python train.py --num_hidden_layers=12 --hidden_size=320 --num_attention_heads=10 --num_key_value_heads=10 --head_dim=32 --intermediate_size=2560 --vocab_size=8192 --hidden_act="relu" --norm="layernorm" --norm_place="pre" --norm_eps=1e-06 --positions="learned" --qk_norm=false --attn_scale=0.177 --bias="all" --tie_word_embeddings=true --parallel_block=false --init="uniform" --init_std_qkv=0.0259 --init_std_o=0.00528 --init_std_up=0.0259 --init_std_down=0.00528 --optimizer="muon" --learning_rate=0.00826 --lr_mult_qkv=0.7 --lr_mult_o=3.0 --beta1=0.95 --lr_head=0.00396 --warmup_steps=200 --schedule="wsd" --decay_fraction=0.67 --decay_shape="linear" --final_lr_fraction=0.1 --batch_tokens=65536 --max_seq_len=2048 --doc_mask=true --train_tokens=565900000 --max_steps=8635 --dataset="wikipedia_en"
Each number is 128 + 32 x the weight over its row's rms, rounded and kept within 0 to 255. Layers, rows and columns count from 0. The size above them is the row's rms in percent of the matrix's.

# layer 7 MLP down (transposed), 2560x320, rms 0.0537, rows 388-469, columns 40-79
size [ 99  99  89 101  94 108  97  95  98 101 108  93  93  93 108  98 110  93  99  98 105  94 119  91 115  91  94 104 100 111  99 106  98 101  98  89  93 100  98 111  93  97 105  91  99  90 108 101 100 105 100 103  90 120  88  88 107  96  97  95 108  97 105 106 116 100  90  94 100  97 100  87 106  97  92 104  99  93 100  90  95  97]
[[170 127 113  68 107 100 142 182 196 115 129 148 110 131 151 151 121 170 136  92 160 128 136 126 114 133 142 143 101 160 137 137 127  64 112  85 161 140 201  73]
 [140 159 118 112 152 109  64 128 193 152 131 154 224 122 143 185  85  66 160  85 117 112 120 151 132 107 133 199 145  97 165 195  64 164  96 174  92 154 158 105]
 [146 186 129 158 160 148 170 113  96 120 200 101 105 153 129 154 133 105 113  92 153 171 106  93 128 130 147 171 165 108 141 134 106  65  75 111 155 107 127 163]
 [ 87 153 193  89 114  83 146 125 127 151 143 100 199 119 151 106  63 100 180 214  78 177 106 121 115 127 143  78 152 124  67 110 152 167 152 109 166 130 118 180]
 [135 206 127 120 163 120 126  49 187 114 170 132 147 153 172 133  79 133  61 155 132 139 113 153 163 153 128 133 164 122 176 155 116  87  63 160 149 133 151  73]
 [136 107  81 158 127 181 166 128 153  94 138 158 109 176 138 116 104 181 112  96 168 114  68 170 157 117 170  84 104 114  67 106 107 170 149 101  91 112  90  88]
 [114  79 110 104  77 132 141 172 163 243 128 166 149 137 115 120 133  82 119 151 190 160 162 104 154 144 142  86 158  88 100 140 149 187  99 154 167 135 164 128]
 [112 121 161 132 162  68 195 146 165  84 154 182 134 158 159 108 145  92  81 214 162 129 166 106 128 171 188 113 107 117 136 215 114 125 160 144 153 123 110 104]
 [148 180  99 111 180 183 191 166 134 165 198 172 134 165  85 152 119 158 113 136 101  39  99 164 169 126  93 148 170  89  84  63 182 139 141 203  71 162  92 131]
 [154  68 152 183  98 191 113  93 129 172 164 123 171 133 118 109 106  81 130 150 104 132 125 181 145  94 129  95 156 120 163 105 144 159 155 105 107 153 132 149]
 [149  74 115 114 152  55 162 108 151  56 166 203 154 160 112 119 173 136  96 156  77 154 174 116 147  96 112 137 104 179 133 102 123 134 113 114 213  98 132 165]
 [113 109 108 181 106 108 109 121 208 115 132 186 187 200 116  95 106 196 151 109 115 117 100 102 189  91 130 148 134 106 167  59  71 131 158 107 130  91 135 102]
 [143  84  58  87 103 183  93 190  95 123 125 111 154 178 142 139  79 144 146 136  91 130 179 140 124 163  92  98 151 148 118 135 103 109 172  86  66 142 114 123]
 [147 134 108 128  85 225 154  75 168 147 152  78 121 150 169 143 131 120 132  92 157 165 121  98 113  72 148 164  96 160 172 108 171  96 152 155 102 146 149  87]
 [110 140 132  72 166 130 125 206 115 183 119  85 126 124 186 125 142 142 165 120 109  67 186 153 123 134 105 168 146 121 219 172  88 125  89 127 122   6 129 108]
 [ 88 148 101  72 132 192 124 102 151 116 188 120 107 119  84 141  92 148 146  92 129 128 109 187 148 153 124  85  96 125 156  95 144 154 108 137 106 153 123  63]
 [120 143 120 133  79  81 106 129  85 128 143 116 114 142 150 137 150 142 128 127 109 192 143 164 157 163 137 121 123 140 111  48 160 112  99 174 140 139 133 177]
 [173 173 128 149 114 144  74 112 114 110 113 178 132 138  96 123  75  97 148 134  64  67 127 149 134 101  74 152 126 129 144 123  68  92  76 152 119  99 154 123]
 [ 93 198  96 136 132 100  99 157 117 188 162  96 103 117  82 123 182  73 118 108  61 121 157 119 127 132 103 163 136 119 163 107 185 138 119 102 170 137  51 144]
 [129 136 131 132  82 104 120 121 156 137 125 162 124 106 122 107 118 167 189  94  98  94 139 150 148 104  89 129  99 124  93 149 155  62 109 150 133 183 163 148]
 [121 177  98 136 130 140 141 121 114 135 100 154 124 125 109 176 158 118 121  92 126 159 109  64 188 116 110 108  78 137 143 141 111 185 127 171  96 246 150 124]
 [155 153 132 185  92 101 136  84  78 136 175  95 148  96 107 145 133  76 133  98 143 151 186 127 128 103 122 104  94 149  90 158  96 159 124  90 198  64 109 114]
 [146 111 182 133 125 113 150 129 130 134 129 139 124 153 106 141 103 119 134 143 128  98 167 162  85 145 141 121 106 122 149 159 107  50 130  75 107 103 132 151]
 [120 129 139 152 100 122 150  97 120 187  77 130 138 110 129 178 111 164 104 127 121 153 101 109 177 166 165  94  95 117 155 128 162 135  99  34  97 120 104 103]
 [ 92 150 130 138  86  76 106  91  93 156 150 128 134  79 155 167 144 174 170 131 125 111 123 137  85 169 165 148 109 114  39 103  89 174 175 144 127 166 123 120]
 [ 27 101 120 159 136 168 150 135 116  65 145 140 170 171 111 113 115  80 103  66 132 132 128 127  66 160 144 117  56 118 119 158 142  74 106 160  75 116 102  98]
 [134 176 127 127 143  61 112 143 105 148  90 116 200 115 125 101  99 123 133 170 101 126 161 114 153 143  93 129 130 166  69 104 196 181  97 171 125 174 124 147]
 [136 152 121 115 130 125 103 134 123  94 123 150 104 134 139 177 125 157 130 150 108 131 122 130 149 114 135 103 147 111 170  93 156 138 136 165 177 221 126 156]
 [139  90 111 156 146  95 102  94 149 215 151  48  99 154  71 116 130 173 168 179 112 128  93 170 139  88 132 154 149 131 143 149 170 155 203  44 123 160 114  94]
 [139  87  78  85 177 129  61 140 137 149 145 133 140  86 157 129 160  73 149 175 160  95 111  71 118  46  85  96 119 134 127 129 116 140 130 107 184 111 118 120]
 [151 147 130 117 130 131 130  94 159 123 135 152 171 176 134 138  90 116  43 147  75 190  55 195  99 118  81 108  65 167 124 109 152 133 176 116 140 115 146 153]
 [ 99 116 166 163 120 102  84  93  98  94 159 158 100 142 153 111 143 180 147 168 143 146  98 153 125 157 126 133 158  85  98  34 168 157 144 150  88 160 135 103]
 [121 132 110  52 182 122 140  71 109 106 104 130 157 151  80 164 186  97 154 126 143 156 101 103 131 164 115 186 125 131 147 113 123 169 144  99 123  91 171 175]
 [112 112 168  82  93  45 134 130 121 106 137 111 117 122 138 139 147 152 147 138 109 124  99 157 140 101 174 175 112 138 131  67 112 112 198 141 119  88 112 169]
 [130 187 102 134 135 146 147 146  67 134  99 194  92 104 152 115  95  88 131 193 139 137 151 139 107 134  59 146 153 151 158 148 158  94 150 126 102 144 108  85]
 [128 111  57 141 135 146 145 133 129 140 179 128 129 149  97  92  92 100 164 161 120 113 122 165 104 131  69  78 107 134 136 139 100 108 124 115 132 113 149 177]
 [ 70 109 172  96 144  77 139  71 157  93  82 136 125  56 112  83 118  89 118 142 125  93 158 119 118  59 166  92 144 150 131 104 180 128 138 173 127  67 144  90]
 [163 125 184 154 136 173 119 123 130  82 123  92 130 137 191  59 134 209 136 149  93 147 126 201  80  49 136  97  78  76 116 121 174 184 173 134 125 115 154 153]
 [110 115  95 169 129 131 132 181  96 173 103 138  59 123 188 139 163 112 136 165  77 122 133 102 127 107 134 105 179 114  92 126 136 112 184 140  87 145 160 173]
 [140 154  96  34 133  91 163 111 130 135  92 132 117 183 123 103 156 157 129 119 146 118 159 124 144 108 120 154 128 179 132 145 128 193 111 123 109  99 148 158]
 [139 113  53  96  86 143 160 112 131 125 140 154  92 141  87  32 139 148 125 142  80 119  74 110 113 121 180 105  69  97 127 117  97 173 115 127 134  79 175 144]
 [115 116 105 108 167 118  94 148 127 134 136 105  85 154  99 104 119 104 152  97  67 178 133 131  66 107 149  94  93 112 180 195 126 114 129  94 130 109 175  85]
 [111 136 109 126 150  97  83  62 103  79 148 173 125 142 137 174 113 119  76  49 162 102 142 150 136 131 167 114  92  97 114  68 103 132 172 184 139 134  77 164]
 [135 151 179 136 132  97 170  34 139 130  86 113 134 174  92 123 133  92 157 159 124  86  48 103 101 129 139 160  77 163 167  97 167 147  97 139 168 134 127  56]
 [160 119 141 200 161 100  83 132 125 139 149 155 109  92 117  97 145  89 105 153 127  86 106 170 114 123 187 163  94 173 123 110 151 118 132 110  80  94 109 125]
 [178 150 117 107 100  76 126  82  64 125 104 142 133 170 100 130 118 115 128 174 231  85 121 104  83 148 150 105 146 100 129 103  86 129 168 177 110 114 132 114]
 [160 103 123 150 125 185 118 111 139 113 104 120  97  64  95 192 166 143 108 147 139 160  91  99  63 118 104 163  99 109 130 154 135 112 131  57 139 105 201 125]
 [119 152 148 109  75 129 155 105 146 181 114 116 107 174 134 186 126 104  95 139 165 134 206 122 119 109 124 140 134 162 190 143 105  82 128 162 100 123 160 144]
 [151 123 114 112  70 131  52 114 170  91 237 150 110 148 124 105 138 111 119  76 139 163 163 160 159 133  87 154 150 148 131 120 146 177  47 186 125 134 138 137]
 [121 140 141 112 161 159 175  96 114 138 179 162 117 140 121 141 134 131  52 184 166  91 165 121 126  60 110 131 157 165 104 168 129 166 100  65 120 109 111 147]
 [127 112  98 112 129 110 160 100 154  99 150 137 130 143 164 107  84 156 112 157 168 101 160 144 106 125 183  73 175  82 145 115 125 147  90 147 114 133 143 159]
 [100  88 182 104 157 181 131 122 183 108 142 117 151 136 146 159 177  92 179 111 136 130  76 138 149 125 255 103 123 120 149  80 203  94 175 100 157 132 161  60]
 [117  77 146 146 123 180 101 165 122 100 132 104 151  93 128 130 128 186 137 118 115 109 154 169 172 148  89  88 116 225 139 129 148 125 104  92 119  76  73  88]
 [112 120 139 131 112 127 105  95 145 106  87 141 148 139 130 106 145 103 123 129 109  90 148 145 117 119 143 101  84 113 162 206 152 111  83 105 132 146 142 156]
 [ 74 142  77  90 118 122 135 150 157  63 164  77 182  75 116 105 129 105 131 126 128 114 154 179 184  92 127 140  93 174 125 127  90 128 171 119 164 129 100  88]
 [106  90 163 104  68  40 182 125 109 119 147 160 125 160 156  88 139 125 110 155 152 131 147 117 126 156 143 125 114 111  86 149  91 164  61 101 164 107 182 126]
 [ 89 122 108 169 116 142 135 165 145 157 116  63 121 127 103 163  97 166 107 103 128 107 118 143 148 120 139 185 209 128 109 126 117 125 154 139 143 120 102 151]
 [ 84 142  98 122 101 124  39 140 136 106  84 173 158  96  87 123 140  98 137  95 133 171 161 114 135  93  83  87 123 143 151  91 149 204 150 150 120 170 113  99]
 [ 97 158 158 109 154 152 120 129  96 103 145 185  89 125 104 120 117 160  82 152 106  92 125  99 112 118 132 124 146 161 138  82  91 126 155 159 197  80 155 117]
 [132 117 127 110 166  72 197 124  71 121  48  76 147 128 114 106 102  64 135  76 163 125  86  94 110 179 125 147 202 141 114  81 138  90 121 137 122 128 194 166]
 [123 205 128 143 129 151 169 127  97 107 156  88 112 131 188  98 120 112 100 135 158 108  87 128 135 131 118 164 102 111 195 126 111 133 131 152 120 176 159  84]
 [124  99 142  85  87  86 167 125 126 125 124 175 104 122 168 126 200 198 130 189 135 138 120  88 175 105 117 165 173 170 139  88 148 142 192 129 108 129 127 138]
 [150 142  86  98 127  97 118 191 119 129 101 147 116 137 144 184 231 175 132 114  91 131 104 151 184 121 110 149 127 118 144 166 140  65 167 122 174 190  79 120]
 [125 129 152 134  86 127 137 126 133  85 174 133 140 111 158 148  87 105 139 113 173 127 133 151  97 136  41  87 115 137  97 138  99  84  90 142 116 112 156 120]
 [140 153 126 128 113 154  54 122 152 102 153 180 179  86 113 141 155 121  91  86 127 141 136 192 152 183 124 112 100 126 131 141 112 107  75 144  99  96 155 108]
 [135 144 118 146 200 162 106  83 108  86 123 113  72  42 113 110 161 165  82 120 102 177 110 139  83 178 184 135 125  63 158 171 166 110  93  84 136 191 129 151]
 [131 136 106 152 168 111 126  83  64 135 129 109 124 150 141 179 115 117 166 148 162 192 131 187 156  65 107 100 118 160 101 158 159  67 141 129 166 129 112 156]
 [134 154 213 151 111 126 100 140 164 131 126 170 141 105  86 192 123 151 135 202  70 106  95 142  81 162 132 134 123  77 162 132 195 140 100 104 155  92 100 139]
 [179 111 161 160 120 133 125 114  48 152 152 133 122 154 158 105  87 112  99 154  82 149 130  30 148 126 146 126  83  99  99 142 136 134 142 102 108 147 168 125]
 [151 148 129 110 174 131 181 148 136 114 133 168 134 168  67 130 118 109 100 124 178  87 126 119 181  70 113 143 121 117  88 108 214  72 161 131 105 135 124 129]
 [104 118 129 136 143 106 137 155 130  92 134 140 149  85 114  68 106 163 123 102 217 123  84 150 116 116 169 170 127 101  49 160 110 194 131 128 129 192 121 142]
 [126 136 167 133 129 119 138 133 135 140 142 138 147 133 154 157 180 137 118 102 142 116 123  87 112 153 150 112 182 207 190 122 106 142 106  91 170 128 136 155]
 [107 166 134 145 147 138 126 149 113  96 121 103  69 115  77  82  95 105 117 177 111 174 159  95  90  58  87 154 163 125 164 129 134 128 104 130 150 153 126 106]
 [195  99 114 184  96 202 146 137 144  91 130 166  94 141 136 129 100 174 128 206 136  98 102 106  94 145 120  87 137 160 111 106 166 120 137 111 141 146  82 115]
 [130 154 124 110  91  98 153 139  37 153 132 121 109 134 151 127 170  82 103 137 151 142 107 108 151 115 101  92 190 123 155 114 117 162  90 168 116 133 132  44]
 [123  85  88 131 135 155 123 175  73 133  77 145 126 103  95 125 161 121 189 171 196 126 140 160  95 138 138 151 116 107  95 163 130  97  99 137 151 156  71 105]
 [146 147 133 163 145 163 126 116  94 101 104 189 101 159  75 175 122  56 169 108 183 131  36 135  97 139  99 107 139 118 155 140 150 122 118 161 140 206 157 151]
 [133  84 119  97 153 140 109 168 121 170 141 135 147 136  84 121 110 135 122  96 131 114 134 181 103 124 108 131 101 182  92 122  96 109  62 178 119 112 113 177]
 [179  63 111 117 182  96 137 115 134 123 136 167 102 140 101 122 120 143 100 152 112 114  95 127 145 123 110 147  95 143 124 139 153 143  56 131 128 138 163 113]
 [130 127 155 182 136 131 132 137 133 104  94 223 100 122 169 115 118  97 126  92  96 185 162 124  86 160 146 126 156 105 121 138 159  95 116 156 178 173 124  95]
 [104 119  94 139 184 146 156 157 148 135 134  87 137 133 114 125  95  86 140 106 125 124  57  89 141 127  87 108 151 142 125 121  93 108 167 179 162 150 119 110]
 [116 168  91  82 147  80  97 104 166  78 171 113 178 106  91 129 162 148 103 136 149 107 102 152 106 163  74 134 176 104 136  91 131 131 108 168 121 106 152 172]]
# layer 7 MLP up, 2560x320, rms 0.151, rows 389-469, columns 40-79
size [108  86  98  91 112 102  95  96 101 106  99  96 102  94  95 104  96  99  95 101 101 121 104 107  96 102 103 108 101  97 101  94 109  92  91  91  97 111 109  99  92 106  89 102  95 100 105 107  96 104 103  96 100  91  94  98  89  96 100 106  95 106 101 117 106  95 100 101  94  97  94 106  97  92  93 101  98  97  98 104  93]
[[142 133 132 201 120 110 157 136 136 165 160  99  52  43  60  78 146 188 124 172 134  84 154 106 100 113  67 106 104 135 187 118 102  84  59 147 109 169  90 165]
 [112 111 195 142  99 119 142 222 134 158 110  93 161 124 127 144 196 114 106 154 147 121 156 174 125  89 121 105 113 128 176 128 161 183 105  91 107 101 155 207]
 [ 89 138 102 147 129 164  51 161  61  84 116 182 191 107 124 136 117 102 164 105 156 140 131 128 165 107 101 146  87  88 167 112 159 173  51 164 129 171 137 124]
 [163 135  93 122  92 118 112 111 138 187  53 161 166 114 146 145 126  53 113 143 131 175 123 146 182  91 215 154 123 202  99 172 157 140 112 108 102 146 157 108]
 [ 97 174  62 104 117 129 139 144 104 146  98 112 155 152 106 156 110 142 127  90  68  79 113  60 113 110  71 140 125 125  97 172 116  61 111 141 147 104 133 166]
 [117 111  51 126 175 134 113 142 113 153 173 117 136 133 109  63 132 141  78 122 163 176  75  94 166 178 191 103 184 171  66  77 144 177 144 111 153 149 189 142]
 [ 81 136 161 110 125 142 131 145 110 145 109 112 203 175  80 155 104 108 153 110 114 128 104 129  99 158 206 126 121 136 114  81 103 145 125  77 154 124 118 164]
 [ 79 113 109 142 146  97 114 134 133 121 151 101 132 117 134 123 177 123 114 141 114 172 122 161 135 132 131 123 144  75 161  93 112  85 137  85 122 102 193 126]
 [135 138 154 167 139 152  72 124  76 120 126 117 112  69 139 125  66 144 163 115  94  75  98 119 137  85 119 116 147 171 131  78 115 120  74 143 156 164 105 182]
 [152  72  79 141 191 122  98 108 108 114 131  92 144  97  64  95 116 185 143 146 101 144 110 133 146  98  89 129 154 158 117  87  91 170  94 113 145  46 120 131]
 [165 159 141 134 159 109  76 128 103 121 157 107 118 118 105 166 117 140 139  97 147 119 163 147 185 109 169 158 115 123  93 154 103 141 186 132 107 115 127 107]
 [138 144 117 121 161 109  77 123 192 154 108 146  55  67 118  92 146 162 147 144 124 115  85 126 139 136  84 153 124 123 159 108 138 118 104 125 152 158 185 104]
 [100 167 110 157  98 117 151 135 147 106 175 159 121 145  61 174 110 172 131 167 125 150 143 129 137 164 145 185 159  83 123  90 105 132 109 157 143 125  85  98]
 [115 173 142  89 102 110 142 149 147 133  93 146  85 181 130  71 130 104 147 129  48 101 107 135 145 155 139 142 158 162  53 139 145 131  90 137  75 122  80 149]
 [175 112 171 144 130 142 207 149 116 116 139 128 121 138 120 125 163 136 110 196 100 132 121 120  87 111 115 174 174 126  96 172  98 104 136 137 111 101 108 150]
 [132 152 163 134 136 122 129 165 164 170  88 115 170 129  91 133  86 153 148 119 142  79  85 114 131 145 128 128 103 161 106 120 158 131 112 128  81  99 142 162]
 [138 119 130 142 115 102 108 154  85 114 124 182 105 159 101 101 113 144 135  93 132 179 131 127 153 116 145 114 123 120  57 188 158 160  52 134 157 146  96 136]
 [117 119 110 109 116 143 175  36 170  97 178 118 143 127  95 118 128  43 120 108 125 176 150  95 133 193 129 160  89 119 168 115 183 123  77 123  70 144 120 156]
 [111 114 117 118  98 120  84 140 100  98 126 115 163  63 153 106 121 115 136  79 133  89 116 143 121 112  90 103  82  70 177 192 113 125 169 150  79 104 103 133]
 [143 123 136  93 151 100 148 185  54 146 121 136 113  98 166 151 126  48 143 113 115 179  76 141 118 158 135 168 113 117 159 135 107  84  78  70  76 112 136 135]
 [ 88 142 205 120 110  84 115  65 102 113  90 121 135 161 135 156 131 153 137 149 116 160  98  95 100  69 159 127 154 161 142 129  75 149  62  90 178 152 119 125]
 [105 174 143 131 183  96 102 119 109 132 123 100 184 176  48 136 140 183 139 155 118 191 135 123 105 100 122 143 144  95  80 125 106 161 137 119 115 129 140 129]
 [194 162 104 106 130  95 132 102 143 136 144 198  56 127 130 112  64  96 126  83 131 127 138 152 102 156 156 114 121 142  87  87 135 132 197 117 163 137 138 105]
 [125 106 105 134 144 118 113 171 166 190  99 158 129 155 122 128 131  83  89 133 169 120 204 116  85  96 144 152 130 146  96 162 128 120 155 138 164  69 114 132]
 [179 156 144 132 145 128  79 109 160 148 102 145  76 159 138 121 130 103 131  88 138 114 116  89 158 150 126 149 106 183 111  65 171 172 153 128 214 113  87 142]
 [157 154 144 102 177 119 192 108 141 102 116 135 182  93 176 166 179 142 173  68 106  99  64  70 132  91 150  52 143  82 138  88 116 116 144 129  79 130 128 135]
 [100 102  93 115 103  74 121 147 154 121 127 103 128  88 136 147  96  82 131 190 108 103  62 174  79 106 187 138 142 120  94 130 113 146  37 142 173 201 138 110]
 [115 192 118 164 123 165 132 173 106  96 120 135 170 185  82 130 154  94  98 104 123 124 158 142 158 188 149 119 129 126 141 133 142 159  80 151 138 159 112 112]
 [104 102 145 128 143 131 128 106 158 193 140  77 133  75 123 152  79  60 138 151 181 100 120 132 149 103 158 131 130 141 140 106 155 175  87 164  64 144 128 134]
 [146 124 129 114 138  96 119 117 122 134 131 120 199 103  60  95 135  84 147 111 114  98 129 119  99 112 130 106 158  72  79 137 160 171 159 159 123 161 149  73]
 [ 98 130 112 119 140 119 171 132 132 148 169 210  97  87 108 161  85  69 102 138 180 128 150 116 117 104 105 107 159 122 115 105 160 109 101  63 136 108 135 133]
 [171  66 161  91 145 146  91 208  80 106 158 114 104 113 172  75  92 105 137 118 108 122 144 152 132 112 169 160 153 153 168 119 112 149 116 126 119  93  95  68]
 [100 108  80 101 146 135 126 144 116 108 135 118 143 137 108  74 142 152 132 143 135  94 123 144  94 139  84 141  85 137 115 132 191 114 136 114  69 157 140 104]
 [117 119 186 126 143 133 136  81 141 180 160  82 144 115 113  99 155 140 131 116 137 130  78 117  83 161 142 123 118  95 134 103 134 145 127 110 137 137 183 148]
 [117 113  99 162 183  78 156 144 167 101 156 142 157 129  93 185 140  99 126 131 152 166 161 130 197  99  73 118 134 175  98 144 108  99 183 143 173 202 160 162]
 [147  92  73  86 138 113 171 127 122 181 156  91 117 156 120 145 176 118 184 166 108 109 154 176 153 191 149 131 142 141 127 128 154 122 120 102 143 117 172 129]
 [148 115 158 101 149  85 152 159 146 135 137 117 169  69 142 134 123 160 107 124 140 154 152 106 181 113 204 160 121 113 122 132 182 105 164  77 124 130 159 116]
 [100 125 127  99 158 113 101 110 136  80 137 183 132 140 118 106 209 154 144  92 140 147 142  96 106 166  89 174 161 120 124 128 106 168 102 106 118  86 139 121]
 [149 160 133 171 147 121 128 176 156 168 180  82 100  71 154 127 161 110 123 130 174 143 110 174 165 181 172  78 184 173 101  89 184 143 115 173 133 106 157 134]
 [152 159 167 110 119 144 144 113 145  94 165 116  81   1 147 165 162 118 115  96 137 104 115 167 142 150  99 154  84 135 104  75 139  95  87 114 173 142 120 142]
 [103 131  83 190 120 117 143 137 148  75 116 109 128 205  92 122 145  99  87 156 170  98 114 133 112  96 135 127  97  76 151 191 138 118 162 112 117 122 109 118]
 [136 156 153 101 169 146 128 143  86 112  46 129 105 144 138 151 136 170 136  73 139 135 141 106 143 133 128 105 130 119 147 130 161 117 148 180  80  91 114  98]
 [130 104  85  87 124 125 109 117 188 165 134 171 154 111  92 167 137 111 138 147  66 155  76 132  95 149 106 188 204 124 118 113  92 151 111 112 119  90 194  95]
 [103 142 144 110 171 118 161 112  67 140 126 131 137  76 153 135 107  88  95 187 158 110 113 151  57  89 161  92  92 148  89 145  86 102 116 141  75 136  87 110]
 [120 157 119  58  93 101 123 130 150 153 127 103 152 150 133 104 222 152  87 144 115 141 105 130 143  82 132 161 104 129  80 103 121 139  91 153 132 153 135 177]
 [101 132 151  70 120 106 125 143 160 198 132 132  71 101 144  92  95 146 123 134  97 136 171 112 149 123 151 112  83 144 141 103 124 134 101 189  92 141  22 109]
 [ 87 175 148  61  62 109  83 143 143 118 146 128 110 130 140  80  82 118 191  65 125 210 153 180 106 131 129 149 175 100 111 105 140  74  91 126 173 106 112 115]
 [116 115 137  87  73 127  86  54 116 131 185  85 142 113  90 102 101 104 139 150 169 143  69 137 145 156 102 119  86 137 117 125 189  88  82 150 123 131 112 152]
 [159 213 132 104 124 100  60 134 117  97  34 198 122 149  99  94 166 118 142 141  56 126  54 120  73 208 165  58 157 136  89 193 124 138 109  90  96 139 116 164]
 [165 135 136  99 122 131 107 164 117 122 119 116 146 142 137 194 112 116  86 143 132  96 117 135 185 113 106 125 130 151  61 173  80  78 134  91 133  24 104 108]
 [188 155  90 146 105 114 131 131  91 134 120 132  81 102 129 135  98 174  87 135 147 151 149 100 131  69  18 189 171 151 159 133  64 134 100 131  63 129  76 176]
 [147 167 176  53 102 107 129  78 125 155  99 134  89 120 160 133  81 129  85 122  87 115 120 141 117 168 163  84 127 165 149 107 128 216 152 130 143  92 164 102]
 [ 45 115 128 145  98 113 118 135  91 178 157 110  98 105  94  98 138 108 113 118 111 174  99  97 174 167 113 124 156 131 135 108 100  93 118 188 194 108 199 170]
 [146 142 138  99 103  86 128 158 184 148 103 148 176 111 156 180 170 108 138 120  93 174 135 104 126  73 126 139  72 132  81 104 153 156 182 112 133 184 115 210]
 [149 174 130  50 118 121  63 146 113 138 148 113 169 158 140 160 181 129 128  98 133 120  97 120 129 134 169  94 154 103 176 144 128 190  87 118 109 142  90 148]
 [138 159 117 140 140  87 176 167 152 118 159 152 144  94 179 174 203 102 138  51 104 182  85 150 103 160 117  70 145 142 145 135 118 127 141  98 172  60  60 204]
 [165 172 147  38 143 154 161 122 116 114 100 122 140 108 154 161 150 142  85  68 144  96  77 137  78 113 122 163 116 116  96  64 157 158  95 124 104  85  84 119]
 [199 141  68  86 129 144 125 116 104 138  82 134 103 138 136 126 123  70 182 132  81  60 121  95 134 176 154 176 114  85 105 108 166 162 101  95  91 117 154 140]
 [ 92  86 149 101 121 196 147 124 189 145 135  90  72 175  95 159 138 171 189 189 158 123 117 161 163 145 183 147 121  70 121 111 133 103 138 100  92 156  69 155]
 [143  89  89 104 134  98  91  73 112  72 158 166 148 208 144 105 142 145 127 161 127 107 121 171 163 154  93 148 147  78 126 153 136 115  90 131 138  85 164 157]
 [158 128 143  84 112 160 179 111  93 125 129 136 115 167 191  48 126 115 195  95 161 118 134 142 190 132 134 124 126 144 146 123 136 130 120  90 125 188 132  39]
 [119 108  92  96 102 115 160 146  94 106 136 164 169 153 152 162 234 102 139  93 143 143 137 148 142 113 120 117 106 117 143 184 120  79 135 123 106  77  82 107]
 [152 109 139 169  50 131 136  86 116 174 104  83 111 120  88 112 172 105 155 126 129 116 182  80 138 134 136 115 105 122 134 121 157 118  40  91 164  65  72 170]
 [177  94 199  84 102 122 126 127 104  71 117  85 156  90 137 113 127  68  80 122 130 136 153 141 171  91 188 163 164  59 113 130 112 147  94 130  93 122 139 111]
 [106 121 130 157 118 167 160 175 175 141 161 143 174 135  74 105  78 157 177 142 146 112 126 127 156 156  99  94 148 147 158  91 114 122 144 146 101 103 125 112]
 [150  99  89 173 125 130 140 165 136 107 164 108 132 139 109 178 105 135  82 156 157 130  74 128 117 145 135 116 120 180 144 135 107 196 101  99 153 154  71 100]
 [133 122 129 190  70 106 104 136 130 131 172  79 159 131 130 181 104 103 143 204 104  98 183 147 153 124  63 127 104 127 155 173 138 167 106  90 128 174 132 136]
 [133 130 106 103 128 186 184  92  95  74 130 132 141  68 186 108 145 154  80 104 127 124 117 133 147  88 131 132 108  62  98 154 156 102 127  96 137  76 117 144]
 [130 164 126 137  81 194 143 139 129 148 107 171 178 137 160 154 173 122 159 144 121 142  88 176 132 116 171 127 103  84 156 141 148 126  87 146 124 137 117 186]
 [100 115 111 122  92 122 111  90 167 138 149 172 156 122  66 184  84 118 133  85  91 100 122 141  29  99  73 157 124 125 152  82 125  30 143 123 158  94 127 174]
 [129 132 107  93 170 155  95 103  78 128 103 147 107  95  94 167 148  40 159 135 144 160 112 178 124  76 104  93 120 162 118 106 107 104 172 134 159 103 140 114]
 [ 88 154 130 132  80 131 114 141 102 123 146 133 105 157 135 175 140  62  60 101 118 121 122 179 176 144 161 184 117 146 116 125 171 105 159 170 144 100 141 121]
 [ 81  79 143  98  88  86 163 152  95 101 165 125 110 182  97  58 149 101 121 106 144 144  97 146 177 127 103 128 175  79  98 112 154 160 143 141 107 102 129 122]
 [105 151 169 122 217  87 238 120 105 191 140  93 133 134 124 147 112  72  98 117 101 126 110 168 122  89 138 190  64 146 123 139 118 159 136 198 148 116 120 144]
 [136 112 135 131 106 196 131 143 125 113 149 180 125 118 140 144 155 132 128  97 130 141 104 148 143 184 103 130 137 102 125 117 137 120 128 187 149  85 119 133]
 [114 131 157 128 115 141 105 130 146 131 178 104 139 115  99 136  97 151 168 155  83 118 117 187 103  90  91 158 139 150  76 100  93 125 146  99 158  95 117 114]
 [134 108  79 115 100 118 159 109  88  67 128 126 111 131 154 111 109 101  86 108 142 123  74 127  90 143 160 129 113 123 150 193 142 170 130 168 107 148 138 129]
 [123 201  83 150 118 194 107 108 105 116 146 132 105 145  94 205 201 109 105 107  92 127 100 152  55 133 180 124 154 117 147 117  87 100 114 111  68 130 103 129]
 [105 202  99 167 130 105 126  63 176  94 194 130 191 105 110 125 134 178 133 153 181 137  69 205 114 105 127 152 115 184  88 142  72 152 114 196 137  96 127  63]
 [106 110 114  69 148 125 109  98  86 169 141 124 112 136  83 167  99 158 128 109 152 137 126 105 104 158 135 163  93 109  93 169 133 151 145  89  89 148 172 108]
 [153 109 135 151 121 113 121 162  89 133 122  99 158 141 114 130 154  82 131 131 150 157 135 202 153 121 177  68  93  96 157 126 114 122 152  97 104 141 132 145]]